Each number is 128 + 24 x the weight over its row's rms, rounded and kept within 0 to 255. Layers, rows and columns count from 0. Numbers have three digits each. The size before them is the row's rms in percent of the matrix's.

# layer 5 attention key, 512x512, rms 0.0884, rows 303-345, columns 192-255
087:093135159137149116123092144135130131152105160140117137168100117122106148148165104188111162191169068131106139101146105185088179148119115122102130132087163136106141139141161134125167126141123087
090:136101110142148148147150088080081117111169102140095152116124136149092137136136134184156180151174110102132104143135150137119082143132090114145116157142114107135180151107109101138099127141114087
088:138110117091125104161133086125141105151112080140107083131123115185125129086123078124135143121153156132131141117119145132114074075098166145124103095155124130153153140152138121117097104092130137
091:126190134082112101137101118105133175106102106088125134162098144142142134143100106148122139114172127131094125124128117143143156150130144094104133152116097123092122167139115113104144089128119143
084:159123138152063129136109113120080140150126143115168122145121127121166113110128171123124154116130146100149126128114146146099106090156133131166109088123126161119151107158091103148086139111171129
094:133150182156092135133116148084080141066069139097127140094180162118125119145093146106149188128080117121125069138114129122129169124125174122120109136129121163129155122110128125098119117128129127
092:139113149145103132147135117118186078141140154129124116085122135098154129148128110135159146139196116137131116154138052144129159083123119169144140159104153122098133185129113122120084149096111115
086:118106160108130134094136122077103098118131123139169077111080138163102137144104109104144149107135095124144132127153132199108139090086157095149112074123155116145145084154102124165165112129111116
091:126095158139112070087130159154096131119131156143103117071151107118111184133154111142098164149101106144144145115135160108106135130102108104147094123039134145095102122137109137142130138124095127
087:093069088141114104137155129161173128154142146124133097133112149106166170175139116167149140170141178134101171140123140130161112123135100101153108097081118087152144124075143108098106117143130140
087:160162140122080162140141118162152125134148114070136110086115102139117122113123110132154132123117142143141130137125124118125148116097139135131147076131091140137115118088118116118145150096134116
090:168096132113136120112154107104149144146145136130102113134108113138137150150176106141122150075128150124128184197105097110127148123144149116080161127107156107117110103143122134111121154108086081
089:144149083130104154133132120125144111139073114132112148131159117128154114087085104100100131104144118122162148130123133115176130113152136093120139190146118160134130123137113148139138139122129110
087:122137067132127109099143103118122062109081108086125145129148117148122129141102155153164099129125138137147092134140093096101161128104129115088169118136143124175120121127099125075164145122115073
089:130147105119122151084101057145094135146104140109105102135141142132107167172138160114101104158151147146115097145146124125163140124168108175132117097108152126114122087125120119146149123105160157
092:126112118131138155093091110135133113136121156149107094171140117070123131086120125199143104146069116147189111159165138140156110124131134152180131137167143077142160124093137141146154096135116131
088:124143135133112153130109123140144133135191147127177152158107109181170125143181103115174124100143126167109139133126138137127193099139134121127147148115147145133119127131116142152109150119101116
073:198101111080115131164132123138171108130130105107146133156162148155116144148095150121125123127134148127118085173150124160139153076123144102165144153108132130131149132160125127122172085122164131
074:137111154143109160120143113180137121099095105112133123145102107113181111119143107138127111145140115140147135142155121138176127139131130099136136130140113130161082119111131134123131068098148093
074:128118120111125097133091112118129148152132124112092151084092131145170143114129098125135147158119132173092140129130141162141116136094163098056123135121132090108120114117138121094145144128081146
077:138150152149123149113121169161152141110111103088120145116095125119170101143153153121145108119157151119148131102121147112195130065128103118107135138135115153097116150119147171098079079114121124
081:150121159123142080109099115149104165138146175137097152168134078136126144130124149118143114132144101106169084103153151168131155183119178116158163154117131136180156138197125114115149129123137133
079:116145111095099121137125140122144113117120142159112158161112124104168112123137132070124148126117135112120113173116143111105166139119136133119115101103117093115100155149132134114119163108121146
081:122163088121153118106132137136170160124081111150123205098112123142080106138156131162130138114124175105123130142139143114111100154146134162163115143125118086103109127152163116090104111120156062
087:108153132123158120160140142138156155129118119159161109114054123072097117159122129084135107106214142115083157112135152135117147127155134127152147153177157137095119122136147143113124108101122141
081:097151141180112145123091140135143138079106110114098157143135119142155100211111105143151119121133123147139139116122116103132123089111157157162142175154113126127103125137131117112125062087142135
088:140153133108112116145110140173159145115103141163124167169121139116144099138116131109182106150159151103138112092141118066140088157147141131150124176129158124156152136151121083125140124130129120
093:145127145090145139136112062119139154111094142145134152090107139171115132121149112106097130133197163149098127114155191129138107158111131147120143137101096113118158127128124151083130115125083126
088:103134148114143114098104116109130135160112082104128104143112155113148102121107166116146103106084126150098107117142106139097113137114138090130136142147168096113122162164124181066129116081103100
081:148124141176080187133096162132115131120161123145142137099134107138130112140099119116127155132104084079144159161128103129108142084109103117152151140141090114119145122082129160162171110129136099
096:119163157141131124136109128175164125135136137133094167136138163132165124106077126117100123161116159130122094074152158154139146124155127101159111137111138131104168138190099096149122116125165166
102:148154148170138114110147132113141141143181113074130149168127138161091136149125159138117146143114096118117106154116129122106142131119150141136142172124128120127115122119155081125121134133121086
083:152061112072158116114132178106152144144103142096132127118122104146146137120161135134137109125149123092150131120138154128166118118100086118110120133124146152136139071196098113186140155159131122
099:102186137138146142102126139110165116141151148162120120162191137059128136158131138144117114098127087102106161161129154127098135139141143114134147095152129169086124135140149149123135121121139114
104:108179129132100167141149130142138123105147126139129158159123139100119172162107099100187161111099078092116154147135126130132152121088142072124156115150113107126142148104111143088153142130162149
113:127168149116151090129110117153136147135086169101124140107121164138129136074150133141128128115158165135131124119184161132167157143165115138083138103121159128128099141145105157139141103131131142
102:153122145085111095119131152149119180117090094117084147117089148163132147097132109135123149127112150107150145101122118100147103131114107132087140137130155119160116141155109131074104146133147138
108:129123134139116133105146101176116112120093084119087171093106165134134114107159092127137085134145174171168131104150157114216132128108138119121137150128117125133154129095117185150103106108150139
106:088130139184146157139082161120148110095130142135144080132166156163096156149102144137148138119100085063089128134166130144118155141122129145120149128149090149150146085140099068187173142108118114
106:148123125138118166134117130142123171084119133081098121106148110159082091137134125127054139100131116130156112116158133120167119155122134142115101148135121148102117146134106129116164128132137116
112:112145175137144145101146102121091097131131185170153141137158124130112112111141091141118188116143097130112184135134168118184103140127109145102150147140100148131159134155179092138141149102120116
105:111097147149105111145167125146133121149141156118151128147142076128124148106102152140111102120113166118120155138147114135106109067165140088143101153117142158123114133156177124121169120117143136
104:125119148150120189118131131117109139122080171088129117106097114168111143132100093104126118121110144079142096160104095082097172154151125118166123162115108121153157143138139109090081093122120138
# layer 5 attention query, 512x512, rms 0.0863, rows 304-346, columns 192-255
094:145127107141136136164109146156112139188121116139145106169141144132120136185109149101130117132131153115085076124121099096125177143140125106109101165124146170108105176115142116154083156147137118
094:094142108106128130114121111172143121126090133133112139185167165118116149124126117143159083121164134108144117138141142115122135125133119121080144107097156120122158090128135137059076147165108139
096:119143139143156168127120129138131118137129192123136104089131097148124128149128113099130133133120171097137142131168106155143150104125132147130140126114136130115135165115114131102129121126112130
089:119069140120179101104105108107207112142090161151094119111146150135128157122176125115144133159121137173125136076086114102096168163126154149095106156175150117158114122150155168150110136148186123
094:115134110090132122122108119168139130140168130125128051134129083114132149124141089092137083137135144166129096124136137068133119131121082102138102154141135144161154095110131096167111099129133126
090:125168164093151114189128138116087127172119135136157107120149148087135094109143125091097121085139113067133108115135112153147097138135135066106113186159133119112118125096141104106142142149144125
086:062131123150172091142124129131108103183096093118120133116116137158173084146114160155102112115113122176141145122134132097105144129109095097076104168150079163140135085114109132083121147168126114
092:133089123164129141167064126122170123156113095168109109112111118151132104139062176117133136104111174159104098128116165152132093112117124153111109139134156135152113125108137134161121111116132116
092:129132155139116124107079154127109092148134138115130145121097123106141181109156148114102104144116149122125093156146107153132098118113102109142127125073125153121124128109148115155139142121118120
085:126130173121135129110112126136130152137121121142161099148129093124067125157124126142134097162137115122108138123091114152120129134161127089147128121152124113148152160105128136108146147162118099
092:139147117109126134080151141130099164088102069091151144133167111125117122128133116113116180153185107132096100089138141134161144137109153167114095087180154164148110130126113132130092093097165080
090:125092127132171158104136100150109149109137114101153117078125113128118125176113101149153121153120145137124103101140098150153093174122101092152111130133180107148158139125075097112081151109151102
090:127154108150106127128083175128161167119127082180143138160148106116175102132143133093122110114163106155134164123148124113167146158116150129129081186126136102100107105153121129135136114119129150
094:090092155109069140126144168131091137156108136086132149134148149121167118140117107135134134115102140097114138073124120138151107096149134106115131126138130164124122196146123117103111140113153137
097:120131114108129132141151140172118160121106103140126131066116100111198133161107115107133117104099109144092127128132147104117137136124136160130118131098142155118143119109117147117112130115108161
092:141093105130111143165147137123148118157109118137120126140139132105134096185116101089114130133138149162102127097103112138139155092158141126136123120121149096157144159141103126088162126143154158
072:120178166161141117196123100132147121095128157142091124104127069117139115183100128166105155128100117124146135107167106124139124145136152165133129150119128151133137119125094158166145121070148099
071:144135110129123109122168149112140142135131152095130113119093087096126122139132080088109141114105111132123089130147115144159128096110123095126167160148082152138118117140049110148143113135111126
075:122171179158114109117124201128122119169124094134120160140119100092118118132158108133128139114150125122077115124094150114134130150141116120155113114120151183110131145151118123106112141099145119
076:134119145119066122123123106127131127109125100141117135150117088146157135123154138113117138165124112143125135150166146129119113077083140125122139103135131145140155125180128085141126166142102078
082:145083135130119136140097125155140108124115099127145132065171150123106193179140112136115157162149115149168135179150162117161080100137132130122136107073152069118113121116146137160096138109085131
080:126116162121139098109146147145132154156148139135092139110137170114130095108123158129133160146138137088136152096088137132096097134159094142074129120139128186146119126130098160123172117153158110
082:158150138150134107101171173121186124138152125085148192126101130088123091152119125105147093138120119123094164163095159110091130083108132110142114113166118154088112127136085127140146110145174131
089:102148144101105106130143105109169127125072141123109158086111117146137088130121150127105093116054152166144123092157109135139130130114104128137157135093122183160103138132113144111181163114108107
079:121115105122132158118122187085112126121159136130160154140126131153142124111156127174137093122072123089089108120108164175127180104124155109109105117099094130125125111127108125114096103102123114
078:148131159114113131168145118120155124106093147122136117076155124165154136108158174137117126105119111183168149137136107140146141142108120132151101113159126114164112151116146140119139105121066107
091:098174143088115129134155109139085173116079119106149130096129120145132148106168108143127140113188164137150132140151114149128079131153131119093142142178137117154140119128112157136120090106107113
086:100139142085155090126115119108156109107094133154132142171122163117108164091140111094120150146185131135126128091159137131125086107160104115124150132146163150124115111161105161161151101139141112
093:121115110133132126110132133126135117141153134125129147128138115120137099147123119102128114106082103110106096131138123131129145119143156096141130151136126127146102130137090173155062132153149127
083:057125118099113122136113115113139136099113140104131125127110106100153141126108086140098095098131140141113147119141115124113098154124125133101117156116130140102096106152074139143186113077104118
088:116095152090119124100111166062119080112139154162075143104141105155153114149122136133147155100155130134118133098124062119112134119115128120156138133140113146128126114146124100165110109138129131
097:069098083134139141114110139121134160130164126167155125147081117116137121176136155122141171084109040147140125110134128102082146122079142115129146110107139121130111076135126124150136145117142132
093:123145128156108138124110124123145126148120119109117166093104134105164114149129141175111094147147156146144162145106122148138127062113128173134150111130117149111099137143115128106102084124127117
090:123089100146100106125111143130140134141179161151146132162123140103129122149154112114166142107083089155145133114136092123154126090109112116107136119108141119160155127107113140129091174140127098
100:119148111113131134127108148113120190117110148123118169108113117121145173097101133122117111082070103152115148187141156153107129087099128119128117084146135143144152101123071163109095092152126146
112:115145136113142115130121115185128147129091131127118123157128141106089169106161126117100108141132150087123152117144156142180120127142118099106157162119130126117129155170136111150143122092127100
104:113055100198087171108115145132077137154150115125130122151126117118085082124149112108122108150135102127144124131152137164128122099103127106110168126159110136175174112128118120166089139100120129
098:085117131117131121127099095143163131124107131107128115066122148158133122161134123140127110116152165159154131081119187141142136119141117101084127126160136159160106145146110133085176120084134129
107:086162108159107170132097163143174106103129158149103133084159177138076131119150136139084119133143110176120094152142115142137135158126141158160113152125118093162152098106153101129132114150099088
109:129199130171082110105125109142143131113150122105118120130124175139074111119129159134151131160102133129127159123139172139113097136122130134119145102150080141110116158139122171124160125138158128
110:171093134159128127124158118100147119170046129083076128089157093121172100118108119175090117108124172118091135155158143180144132105173092113139106146127149167133123076182135160120117087118155127
106:132120164116119177132114158160152106128123145166102102102136142145064164126131092084167138105156087118116118154100118127110176138139152131136146180127110103144127117128152144112146129102103082
107:128173112118153105103127102124178133131126146069139159070129136116090102123182139058124087107133159120137159042120143152167140126124161129095111119151122124093101123167121136085112127148119093
# layer 5 attention value, 512x512, rms 0.131, rows 256-319, columns 192-255
096:137104147139120133145138146170170141137130108113076147120062131145133137124129127132134149138142164113139158141140127130121133104128118114102090102129138180141139104117146150131099099142108167
105:134158132093143152149131112114092084095147134141137117147099150103089099135126105119157141170122145135126143090142129120202107127126126148127103115091135131085155136094130078116124133082112118
094:125073120143116115132141159146122074160091109153156093119178073084108174163125142136113088163131184125120121149120165106077139135104111136140166140119112131141183082146144164100123140085108159
100:133114064115122191141109102078146127138117114173138158058160106193135149113147128136143128116124171098116089155149100134109155117098109116149144143145153120116168108111123146132138083121134184
101:121140157127105127162152150085115120137142131139147162124096104080102175131153123172115126161135128063131112127127107121132139139131142130172130159144105149112100110114153121146111164157098086
100:117156141164103137147146109129084103147097151135116136120150135178129124104090130119117115133103140140145106120095147093148132129143160170119124133155135116126173133118111124075122140140124126
099:098086095151120123167133089138129147124138102126145131183156159098148128115148114125106124106151139146127100148120105152117117129139111114097112194115150152168131170167121158155135117123141142
097:143133164091105105102102181084130096126137118140175107108091107121161143128104102117179125121127110135120141124119137130122153135156131140118176137108151121107112106169147142132122163136143137
096:147108130132186084116130138146133117125162097151092167156106084121102140084114152081147078113089123166111146139159141096142116168166149135117130089131074093128118140100104112123119104131161122
097:144158113161089160140119140115139136140171132093140099131103102129090141099167118114133110075096118142146112146111082142176111129157140061129138126134100122096094105122178141101119145095148091
104:107111112162133159073121132146166100143108085102087132124094160074123109125065134133115104115153121169101150133123128131140164116145141162155135174137131135109156137126105122148159133146142130
103:173142121134195074114157118106105130153143145139131116084094123126157113082128067152131158091164157073126124116144105104116183128146143120083131145108114109145122126136149134085105144161120146
104:165134105139116127137114138105126142114124116089111098122095149115169126150147196159097112110116111111155149135105151152093142103143135109126144154148095140135136179143102147128124109096098138
108:081109141133124119111137139109119122166167090150101152145142175111162122132116110103142072117125131142067127126126100120105160100143142104092105140123126153150155113125157116100137165095107146
103:100111144184117142100137110134133133143163174161116130103133054158131099073131126128115167103141102160129133138153123106133090114132133088135114135139098143126144090117137146096109115139124144
098:094126131137106125131131090128166137147137113132113132137161103117126097119142134101148160140129124131117085094148149157119152123133132093115108119131082154133105133148133101146116151147136107
105:114111143131124120107134111143121154108114170111179125150173132175138136172151150135145145140142121143110130100098103138124116094122148133148109144152120122121141141146164149109136143146157131
094:131129183125128151143116140179094132137083108097075146144158110191111114133080154104131135097156164135140116159113119127102094146098150131157143164121136140129141172107125080131104144112123109
096:129081120130131098130121131117082117133100125141120159147113073148134151084131118135111128119143141125158135126100142122099110088085135118119121138159142113140142105101103074194131119162117182
096:150100170158139146108118112128128114176109143160126098102158101114122131170174134120085105125109090103135154150141132104088138061095103167131133153100139147151120132128132123103132138140132147
109:123108121136122142120146095093158099156153151100158139129101131090097106144105134132133104103146117120111130128167120149139164175167134175087157141130134150140124155155147116155113110133145130
102:166138126176144158102126168152125140119109145130070117131152124112135086076139138134114067116106164121150145106137149115155088101126151112086162081159130117128099129154098100110116131119150131
102:159118130095166110142122155135072155057100141110142131165128150116127108143146137060082149150157124132133166110099118124154144128133117107124125126131112150189140101153162153146118121113138135
100:125138145167102203141127101184060140149142107152103130140123169142114134104105098092115132104087095163118134132123128133136142156129094115083161143133131167109101120151166143083117150120134165
105:163150155142135129164120157120122120091115125085084149138153152085128173144150129167135129132140079145153136173098138138131100130140091091124120122169135108098193145118135116131147117138097093
108:130125155168136149139131100129134100177117118135123112166150141115082132122126114168127116099152113150151093115088151151148077147104117114139104100147146134136116068081082145203142145113110122
101:129145119150105127137142126137124140134073090145089135145128150149102106155132118165112149112100126141141140110147132114151120148111150145121151128146108117125079118106120129180147134150116131
100:111134069116132123105126141149115129091146155136168158103079125090114124144153135128152112090112149138189145171137127143140116134078185102125130163140113135130145137149105152080102144159123137
104:150143111160147137125146129137138118114114119164159148109144139104127140126131086143127106137117107122137145129146116170085134142159104137129110148141116093144162132139108108117149128123175126
101:155154135123150134159116120102100145095141123105189125109091163126106135200167154136102133131097168167142151138086139113153120130117115127124104119166118156157110154111132154105105153114097117
101:162167105126133077132117098153140114133101111128097093102127160144130118118151126104124119096095120125135165136113119125145130140121110136162150098116139157133131097137163167091127096164088146
103:167124135138159100105143108120126134136113075131096147148159114133123118123102074131135117137119122128111129120146124141118121094116102113118092153097122162130151097135101112183109125171146141
102:105133090091097127103137141121170127133146115106121123127077107087160108114174102133140076163145126117122079133086109124149188091126146118108154108140158104144134178143105154110131117149081165
100:142152158133124137149097119185136099105150097141130121141124159088175137122150143163146131126140159106141119145148107117085095121143103062139160120101174115097134117134156135126103112121146165
099:133163125113151086116106097106127094134165100140128171169125156134123168128156106108134154125142157141134112105112099146135150121099129138131161108145115131123124135097107113148112162106104141
095:169116145150161133109155149141168132133123183133124126063147153123136114142161151129102109108111178145104120102156170164119134170155143169095144124123137145134150139134072120118130147093152121
098:136106114126122154105107163126123141142087133093123165106104122157114150096152144143071056138146101128079133134090150145150126135118141156140153118093112139110098093158135162119093144166110130
095:161116167127111143118144156104138153147067150100132135111118146169148139129226146118149139104083157128146133128154118153162103118088113176129139106097152168164144104083100146116109126140119112
104:161133069130106160147122112061109152113155164142138138123152125132128113143115138115131100150122135065153161178121127158075139153181110106107128121149119114169109146136151136108130113130098131
099:152125107141113147166132159108115116129159144101148118151096083114140078118154141102149132157143141090176140086171152099129153166160142149132172102101184118151148089086130154097099159120139132
096:104095146114114107094104118099153126126119134116101130112120114118094126103121092134121129169142121136160160125130082136152122140123160170104182134132085132109141143087207152131115153127125167
107:119151121138153153134137136198135100153121158146096084114117128132113071117165122151090138126106124132134112142134109124115149102096088115145150112080122109127116108145129128106167173140131126
095:131206130110136156113125134127116158104083144148155141090123135105127149139128125147137135121111096106092139151107152093084178143110132127084114133087137111128146114166133107135159129101144169
096:098113198128148150125103145109140184079080092146118081146145157137124176106105168116148172131149097132136131136169111118141112125107074132138069096144200141085092131135115152133100112106118131
098:106141116125137093135116132104191157130153149103155118134148099102121128164118111125134133143125103150137134129147108114145096152102139125158103108089092142173114171117159163111115134136128151
100:145113122119118082120152145138153194131201104119115140127116109118119140147132118155130140150087089161163106059074114150111116131186111145148130142121129124136119132106105110132119143121075117
095:077112102124125093112128126107127154110146129127158112126101126092172107117088093121159134148115089142114105105151141117161164111164118131097102121086142153113134123115103125117109175103137087
103:106115121125115152149092127140129182119110103152104153106105097143177153101133135142161160119113109183184159109110127188141106129086096099139108150135141127155143108097118133140112123107176156
117:123099125130140134100148141130123116161126142115069088098164185143122136152092100133133143128085127114115152141098146104143120101154121110087102144117110116105173124092129080135129089119129109
101:134083100133158113132162114090080117130144140149131134175096116129117108106160128131126090135105094104129110142144127127102156104166152127158121129115141132110125129092137136135154083124125148
098:150157118056122136148132115149145136133171137136158119146136147089115135124115151116129129135125128145145116167105149141095148131143135136122165111161121149111105119136109141128119094122135124
100:146091104133136091130108136149098128107145122079115154121138136111114115142097114081135140120072137145139122152129125130125096145179114132121148133124133118103151083143135103144155148146133133
097:098127154141160132144113135103148119144134083087133151138116129125149129122102137113153156112117127130134155168105137125131146096123102113123106196132137099128084132148098141177169150133157114
109:106125106163133163133150084112110108127113100136110130147179155167126085090109099108115087135096087108139103148112132170100108123162097131148099165117140113148179114142104179131121113146128164
100:127110117136153139105150118135125118066136114092148119174138139131154110141157168155158178144097123136166161158125098121113140109109094121117192154151147124141098096161173100128111145135162090
098:156169116101128112166113094119141125129130124109095170114106155126102134100136171158112129115151100159102103099148168076144114118140118168158171141125128101103078146118094118074126129117151162
109:142108154109115190099091155121134170118105141154137102099125153113103133165178169139119118156079141124124104141129129141146081110123141120154135146116162121143099121128104160143117118116141147
097:124164185105136114113089126163154147147116167118090109104156131115092066114119124128108117131075116148144131137125117137139082160109125113076198110119145108095150131127133180112126151119115129
107:120140112144124098117127118073138114126148073151138121132146176138133166102126102138125096140145103138089124127090130178166133070127142106143138162135098192122123112125128131125145106140124095
099:159140128156123120124123116153167154157125101143112134114152146124093080163108138168141136148122115118165097129122127131102071124058129144090161111119113142124156115117124134138135093126142125
101:170118093158148121141138091133104132151100103147123185134129108162126138093066114104129111125128069144167140144131165123103152116162122143106153161147106126139115130117115123141145178135090130
097:135089141120099129177120102096141108140162171142130136122120141153148097108133116150114154093121130131170088129085134113146136117126093153132117120120152119138192059139119114132120102160144170
100:161123125116134138149112128119103109086113118120134133139120126100102173123154101106147147136115110134131155141104089132121127135139107149138141099118079132095140119124171129107138183095099142
101:141091115131154190145105103165129141140135133069107119138130123102135115150137084116148120103149137127139090162156117114114107143117105138109123131106131122158148134113152132130123166106138116
# layer 5 attention output (transposed), 512x512, rms 0.118, rows 256-319, columns 192-255
103:151117174136145090097143134141129145127143098125089120143107130138136153136129132128112118117114147141082148092124130152142101137148073100122107133130105159161073112123159116169144105157107100
113:169133135119107134118128117141134133126126127091114117147101157132123144130084128123138126143107164119130134116073168099163132131126147163126112142121143107145127138062130069132161150126101130
101:116132118101114202118092154131082143139086124100170057159134123096131130140118137185096118112137154110155152132111147124139103140162145133118158139126114158125168076129130150125159125118122117
110:190106109102122150103123119089145139133146103115114144094098146128126165118127139124152104116145131147056125171162143170168142125106128117145112147138139132126114141129070138126156115112143110
107:156116093117144109084149148125138087127118106139158142116104142108107162127118146112128099152159095155127141136106113162128114129123101114146120164138123154139110116078115179114111107171147118
113:133145110154132112103159135117112116108074126105142134133080163137124137136103155134112116118121124125136102106109130077108075114154132138116124121122140137118137161111158126107102105143163116
104:150102124145103123120107094152143138143143113129089134145144173124119132100076142147117131129129157129130113133079133150138112136078132087129143184110164121128089148149102150088096134158138149
108:176153138106111097133122124075093096122120123141119126150146126110154119125090119151185115145112117158188131105066126134158130128129180100141157116084119182102124167131156110151162112116143159
102:148110111149135121151143122159112114085171097111131111138113122111109129156108134107104124167143115139140133141125152150143144161165156121183148110113140147138134157137143107092166135113139111
108:149162103148144135180108152116122116106123100121126113131109137179077123131133120158129129098144114138168105128117116077127139149121158109143147130156121104104181111142170072108164119075097121
113:106106178139092190104140160167141094131120122109117086109097133106143103147100115149097125173156111154120141145110129124108143114126116131155152121142129102138125167094108094178164132130125127
109:157137128164199132159170110166108141133121084150085149104109128121162116149132102147119192154105117112125106138136096152127134126075088161129152155103126120103127117124099140122090147121128178
111:125108111143107161099102112095136133149096119103144139110089143140186138127123147129112119144118142133125142110122129140125136126172077123118103137154094142126158145126112142139116111103107142
116:106133097124124140135146120090116099101115076157099132150113165099128065160137121145129122142143156160127094144140128155126182120092114081105114143109129194146163145134127079132119144133106127
112:177115154148105174107118107163087142122152158139116138100133115162131089103123118126105129106155093130133103142115148123126071131111126125092054133135117172175183093111178137096162088101114098
111:121152131145124152130145126089106092091133114125065151091117120120126066108142133132113158102151080130144118136116132145148154145096130121132097105139136090123118124123115117166105127139145123
110:150126154098121092132142149134147142126132154161145128130180079149119136148136113130168091151115131138102146091140137143107104082150130093149135119134075138095143160124147099142117094153166152
106:138105150137119085105122109138102130166103120098066100140124094134113131089077120145132119102163124133111113123110149114150120133094133136136149158121165126112124125153121112150111122138107141
103:104143128148198092159093142153129129123094163130139175130135130154136140124124163120086139130141156155102164113106152158146134106096120126078106125105140105111109113120132113193113174195134087
106:127099122169136125111145147119126130139120099144139153136141129159120134158160141153104141134098105109107110119129119131108064088094086145108105149130115162156105126131192151113130148134139126
118:159044109113116183107170159101116102125137146136152135120121135125109100155144140149138097133132135122171160169179128142121147168175120143107154141137124113141116121150121151131162127112129143
113:107158139143100136142131154152095121144082132141150156122127149114152121085124109134112125132159166113125117106164120096118126106142132098128141104127112128097075130134079052125061157117111113
108:155137099111125138107152129117091203133135171129098075152144134110134117162174132118132141148113123116147090104104152138120143152157096130130100141120120122166178114090118177151118169128091136
109:122126141169087144143093145143069098095107109101092123140098127129121110116108102111124164116123144169103100131112144104134137144142106098075120118127113108157113095146171143078106136116112119
111:120150157104106087149160136106121117114157136113102110141094156123105091128170136161151143113132113104129115141126164133117110140111129113157131149161092113073163145155109130121132143108107149
116:128143137101135118094138129154148132118102098137148139154132150133145135140148098120130110124162125115124137160134131145108159123142105115100119081132120130131114093100156147141102181073160102
109:088156136123115154155134106183162124139119130144118116159159115161126122148133126178125146123124124149088138130161110108138101142144134159107159095130124136126054121108132097137102167145184134
106:124109142141137140098117112150166166123141146132191118125123167077135128145121140132148107134140124143142118125129109135116118127133194117126136102125158120140129136118081114109099125114154124
111:150136091147166105162115153118172158117084134176142132126123152118113106159109084132097097137161146117101105126127124105105086152120130148152148132098124123131190165123075149113129120110137128
112:145161153127100148152083112121135164140124159110155101134163141148133163167125127120136177176125166176137157121124131092127138106142120106079148134139092093147136139158182128112107149113099124
106:168125140123153127108114149136109111147104156091145175123135118143103141137151086140142154129116097104076118121114090109113138129155078109092151114131106155108123127131162151131151144148104109
107:157172102108136052101112150110077123078090096116111166148151131098150119146114114113122137128117125104139150132129106183131135125191142122119094134104113141126119135151134096127137119172146125
110:136129076081080110135166124121147148123127139127102098110048118119152100113145110122133102175125123162156073120116135150138135081104142118146134115129147134150099160109100144122126108122109152
107:138143163148093116103106113129160102073126094111068101138140147092138138163129125151147118099106133093120072103131104166124148115100151092155181122134144113137145130105141163132142158143116200
106:147136132113141156127110123138134138152184141086112180153119141127122096146121108138093145140103099145126124142112102137134113146113116069098187117112112095124119144131120154173117144109121089
104:157112179118148157100116120137163145121122187094155180103168170159138081157139153134103136114107173109085105121168142107098122125155152112110120144121090108121143148115116082073114137118137109
106:143099152116069173138110137125101145142076139093140146111142119160124139103127119100102145143124150142182156159112132138092121101156144169114147141150128125126096091150139099105119140139128107
102:089135142135106173097128147163112115135152132105164154112125125173108157133178130132127111140122127165140164137181119115143177079128153091158101116188180122142161126109127137125082107156136090
112:134123122103114128118136136085117161130140124134109110173083121122128165127122119102163122128140126087154158155114152192147170145182112109155133095114118176152089125127111114149134127112130156
107:123138096117075094091120142125108145145132102126126135126141107111149138103129170102125139139089138136142175110159139134123142116085147074159117150083143099155165097078111134128133149123123161
100:136125122084131114082123121115159122147114131097093144132096157128101106122147137139098140160151094154175206140147151152122142157107109121091132119092147150113153141107131142098118142138151097
114:111165138095131104099119119152148117134122142131101115125164138120147136125134167166110114135091142109106138130147125109132137083120119098106117128098110129138104120144142108139128167163145080
104:147168147138141149087121149096135109143103077127181104135132147136161147145130099130160154154141151113125115146084127067124150106143125147106117114137151166173135122157121096122162152130124096
107:135141159105150090125126155142152084126123149148123169102148134171164117108078131091119140156141135121116138134154120112124110086082117113110110146106138132113089158175141140108110095122096154
106:096121118119091096106158141100113133141127104103151158121138117099126099110114138104127129141118090131119109118135117133121118094127128099147089124110127105122128125149142155117138122159118097
107:118125177135132105152120128120154126123132124138120146117182105156120146104117130106112161126137085142131113079114144089101153158172129132137150129098111129136072113111048118148110133070110129
101:114113131114143105172126147106132148148141101098139101128155092114151117141139086072172097159133083104090136114127107107153131136110151145130108117120132138139124128119127098115140122106157145
110:136127136134133119154112079126155153132118130098143151120109160161128120155097132152181135085107109161127160125148106148164111087114114108110125131117117145162097134144148158098156163116187122
120:159127127114120150162116138136119105102154141154131139106141146134104112132156140133107095124119151114148122161114152100126090103122132109138168140128110198112133098186143122147137118121144116
108:194134133134161142126146137112076116124130142122175128172080114105125150149121125071106140116098152123130156130126125155098087124128094151148125135131129155110136165112115103137130082148081096
110:149123129098144131096156097158122132113154131121117132138136129106081111123132183127138149139154124158127141129116130100131161139156090116112110144168151121116133127123118096161139086135138131
112:142070154124177082141144110101128153133160120096052112107143143113114186137110125112151142142146132151128134132125149122151135166162129113147089108136162154128163122146126142127105151120145129
107:128125143148133169113150112066132117143162151113127164120103103135132092153139128105139128102109138152130113141125144136127154114098136141127092166122096139160123138163166096162122128125124166
117:122215098106143131125117118137134127082142111113105124153160151126148093137140123104134128127119136095093092104123139140111094118158117128136127127134124164153158183139092161128141170170122141
112:123133119117128127115091114133100155102150163154174095147152118107116089126148148139174131118115125118128159127132132132139165111131099153158155140149116137136066121145127101139071129151158123
108:138137107106133126154098148179120126138135155171106111152072124136113098153141136134106132109155112067131135133115129121122169127153142135122098104119152133123082158098106163120106148089134173
117:090120133142133199112100161111115139176107145108136145133134125109143155110148129133156130113117140102072107118195129077146128124117141105157134152130138108093134124155127112135124104126145145
106:138163176118151100170092160140130136135111140131076090108120123119107108150104120121191114109108125107154180109145126119146111105118100103122169114137156098143137136129117100131143115134127174
113:189119098117090110150164136134139157097103114133136089173134111116130143165150123107084169122148150175122122172101131195166128132116149105082148126124140156099117100114112106124097141119123109
108:157145158151176105100102134155161119119151089125161091117145134122107085165193144146133117114170134148148113107155111122145100115110096134107130116128134115141129146084169159134129098109169145
109:096163133141149132149113126151076087086117143173131180136144113111118118109072145092153135142110101137152169150137128103146124142122133091109145142139086093137086127137066138097113149128100146
106:138153109118142118157135155090144116140158163124133119206108113139151127121136114130125166113129152122161148125117135152108121113170125137103107128125139122126141141125110140140082121165171116
108:144074140133154100096115112133138131141107132085106103128114144092103121152099169107161151157108153164156169120077134144119170172102097132116103121074144112111138164092188121106150150114117120
108:128114157156122143130115104146151152176160155136090110135151103101128106105075107126109098108141154163102108093129105152142108136082104165157139111153124132109123139139138131147104154101111098